Weights of a small transformer language model.
Size: width 256, MLP 704 SwiGLU.
Architecture: RMSNorm before each block, rotary positions, no biases in attention or MLP.
Training: a variant of SOAP for these matrices, 317M tokens, 4844 steps.
Each number is 128 + 24 x the weight over its row's rms, rounded and kept within 0 to 255. Layers, rows and columns count from 0. The size above them is the row's rms in percent of the matrix's.

# layer 9 MLP gate, 704x256, rms 0.0505, rows 252-258, columns 0-63
size [ 98 100 108  99  98 105  94]
[[142 138 117  87 100  64  98 123 146 132 137 118 108  88 124 101 115 190 140  95  76 128 137  87 131 100  51 133  91 162 150 129 116 102 119  93  99 144 117 116 112  96 164 168  79 122 110 118 160 140 157 112 126 116 145 130 122 118 140 125 149 126 160 130]
 [108 114  92 153 144 156 143 128 113 155 150 145 135 140 156 132 144 142 109 137 140 116 151 115 109 121 125 112 134 123 132  77 118 130 162 114 149 147 102 110 153 113 180 153 170 152 141 104 131  98 151 124 106 136 121 155 134 154 164  86  89 128  93 146]
 [121 117 159  98 102  94 115 126  90 146 143 137 116 119 120 110 129 168 131 127 164 100 132 161 181 113 163 126 107 150 131 136 142 165 123 101 131 108 168 125 124 125 181 135 124 105 119  94 122 168 135 153 145  91 140 123  95 158 161 120 139 124 126 120]
 [175 149  93 134 116 140 134 156 110 128 109  96  80 109 146 155 165 139 100 118  89 153 129 115 150  80 112  87 146  87 120 119 128 137 122 119 130 143 105 139 148 147 121 160 131 135 118 166 134 103 128 150 161 135  94 112 109 161 133 131  98 125 117 132]
 [143  99 122 132 104  91 131 176 150 141 155 140 123 130 142  69 113 147 126 149  98 137 128  94 120 140 132 136 131 113  75 147 151 113 109 145 134 129 128 120  94 171 103 125 118 161 110 103 124 100 156 104 157  87 133 121 105 116 131 113  99 163  80 172]
 [ 87 115 161 141 120 150 105 183  76 149 147 188 118 116 151 130 133 159 103 111 149 137 117 112 143 122 131 104 147  81 171 165 120 123 174 149 121 114 144 124 159 123 175 103 101 114 109 125 133 148 159 108 120 121 138 142 125 119 127 123 108 115 133 140]
 [132  83 125 116 108 142  91 152 128 105 128 166 123  81 104 137 119 135  93 111 142 103 119 118 134 140 168 117 104 132 103 127 172 146 165 139 129 117 199 118  95 119 130 125 121 128 112 138  92 115  70 109 113 107 111  76 107 124 140 168 109 143 106 146]]
# layer 9 MLP up, 704x256, rms 0.0501, rows 252-258, columns 0-63
size [101  99 103  98  97 103  97]
[[126 135 122 155 144 135 126 133 131 144 167  89 125 110  95 154  81  92 128 154 161 141  94 151 110 148 159 146 138 146 136 120 154 129  77 137 116 126 129 161  63 130 110  69 117 117 155 115 172 116 121 148  91 105 122 176 123 120 136 145  98 188 116 169]
 [115 118  84 138  76 125 118 161 163 119  93 159 150 137 149 120 135 140 116 135 149 123 127 131  96 104 168 122 130  67 116 123 141 161  90 104 122  86 105 116 152 157 111 120 140 156 101 180  96 131 112 181 123 114 112 117 140 182  91 106 102 136 108  80]
 [151 133 119 127 140 148 124 112 147 143 149 117 123 127 113 131 134 140 144 154 136 142 135 158 127 145 140 107  91 179 147 122 159 101  44 146 172 132 131 117 179 137 119 130 157 119  96 143 134 116 171  89 113 143 172 152  86 134 115 133 170 138 124 119]
 [123 128 172 109 130 109 127  76 141 136 150 126 143 134 126 123 194 108 106 113 124 132 136 132 153  93 158 133 149 118 107 125 114  99 123 170 140  97 128 101 124 157 152 139 109 109 102 113 142 175 140 115 134 113 147 107 137 154 144 161 149 112 111  99]
 [146 121 130 148 130 110 136 153 158 105 142  86 145 129 137 159 172  91 172 152 108 132 159 152 107 137  97 162 116 152 121 148 148  96 168 141 121 164 162 104 132 134 136 152  56 144 103 128 153 128 110 133 143 103 134 145 158 137 156 104 158 159 150 177]
 [124 141 165 131 144 135 154 136 139 145 103 113 137 154 121 141 121 117 152  95 118 142 141 117  85 111 112 105 129 123 113 117 145 135 127 135 102 188 124 142  95 100 137 115 130 158 146 166 140  70 131 162 134 155 133 139 109 114 157 132 155 115 115 166]
 [ 99 150 155 107 182  92 143 158 137 142 102 134 110 114 118 148 125 144 151 143 126 114 119 144 116 122 136 117 149 137 105 109 116 169 122 143 137 104 154 122  98 142 135 136 110 124 137 108 103 132 165 120 109 149 116 158 133 119 131 130  97 104 155 104]]
# layer 9 MLP down (transposed), 704x256, rms 0.0504, rows 252-258, columns 0-63
size [101  99 104 102 103  98  97]
[[127 107 101 137 151 141 157 144 129 118 139 142 109 101 207 102  95 129 129 132 113 112 156 130  82 149 132 124 178 146 148 114 110  99 131 122 162 124 130 104 128 137 137 141 132 142 107 155 105 111 122 161 120 145 131 124 115 134 130 153 127 139 133 108]
 [113 129 106 122 128 125 133 136  87 108 147 127 121 158 111 157 143 130 159  93 135 125 129 103 104 132 121 111 112 108 122 101 124 133 105  49 107 143 151 124 154 124  72 118 109 136 114 121 132 156  97 115 129 128 104  77 127 152 162 161 126 153 131 105]
 [163 126 129 121 111 130 134  97 115 156 134 124 140 157  94 154 149 153 102  89 149 129 108 138  65 180 129 124 157 154 156 163 147 107 158 142 151 105 136  92 101 119 129 162 139 140  84 154 170 102 100  77 150 123 114 157 141 135 114 141 124 174 121 191]
 [103 121 139 143 132 131 183 116 110 145 116 158 137  84 134 133 155  88 121 164 136 140  95 145  96 110 118 106 119  98 118 133 149 129 155 141  92  90 150 156 150 104 114 117 154 131 153  79 122 149 146 136 155 139 149  91 129 179 132 135 157 125 142 105]
 [119 193 123 142 133 141 120 136 123 116 149 136 119  98 143 184 194  99 126  78 133 113 110 115 108 142  98 143 158 148 126 116 114  41 155  95 148 121 130 171 128  85 119 158 122 132 100 117 117 148 118 115 127  73 117 166 175 162 136 133 118 116 111  98]
 [168 132 136 101 126 147 164 141 109 143 136 131 121 124 112 137 153 134 111 138 146 132 143 168 127 139 124 131 140  95 142 117 132 134  95 112 112 133 117 156 101 129 127 127 149 177 138 121 145 117 127 123 114 105 154 152 131 117 126 139 135 125 161  74]
 [119  91 134 106 110 141 148 134 105 112 159 147 117  88  84 125 155 149 121  88 145 124 115 151 126 168 159 143 129 131 146 155 126 136  92 109 172 125 132 114 153 153 110 133 159 110 126 149 158 150 132 115 112 138 126 105 117 127 195 104 111 152 126  82]]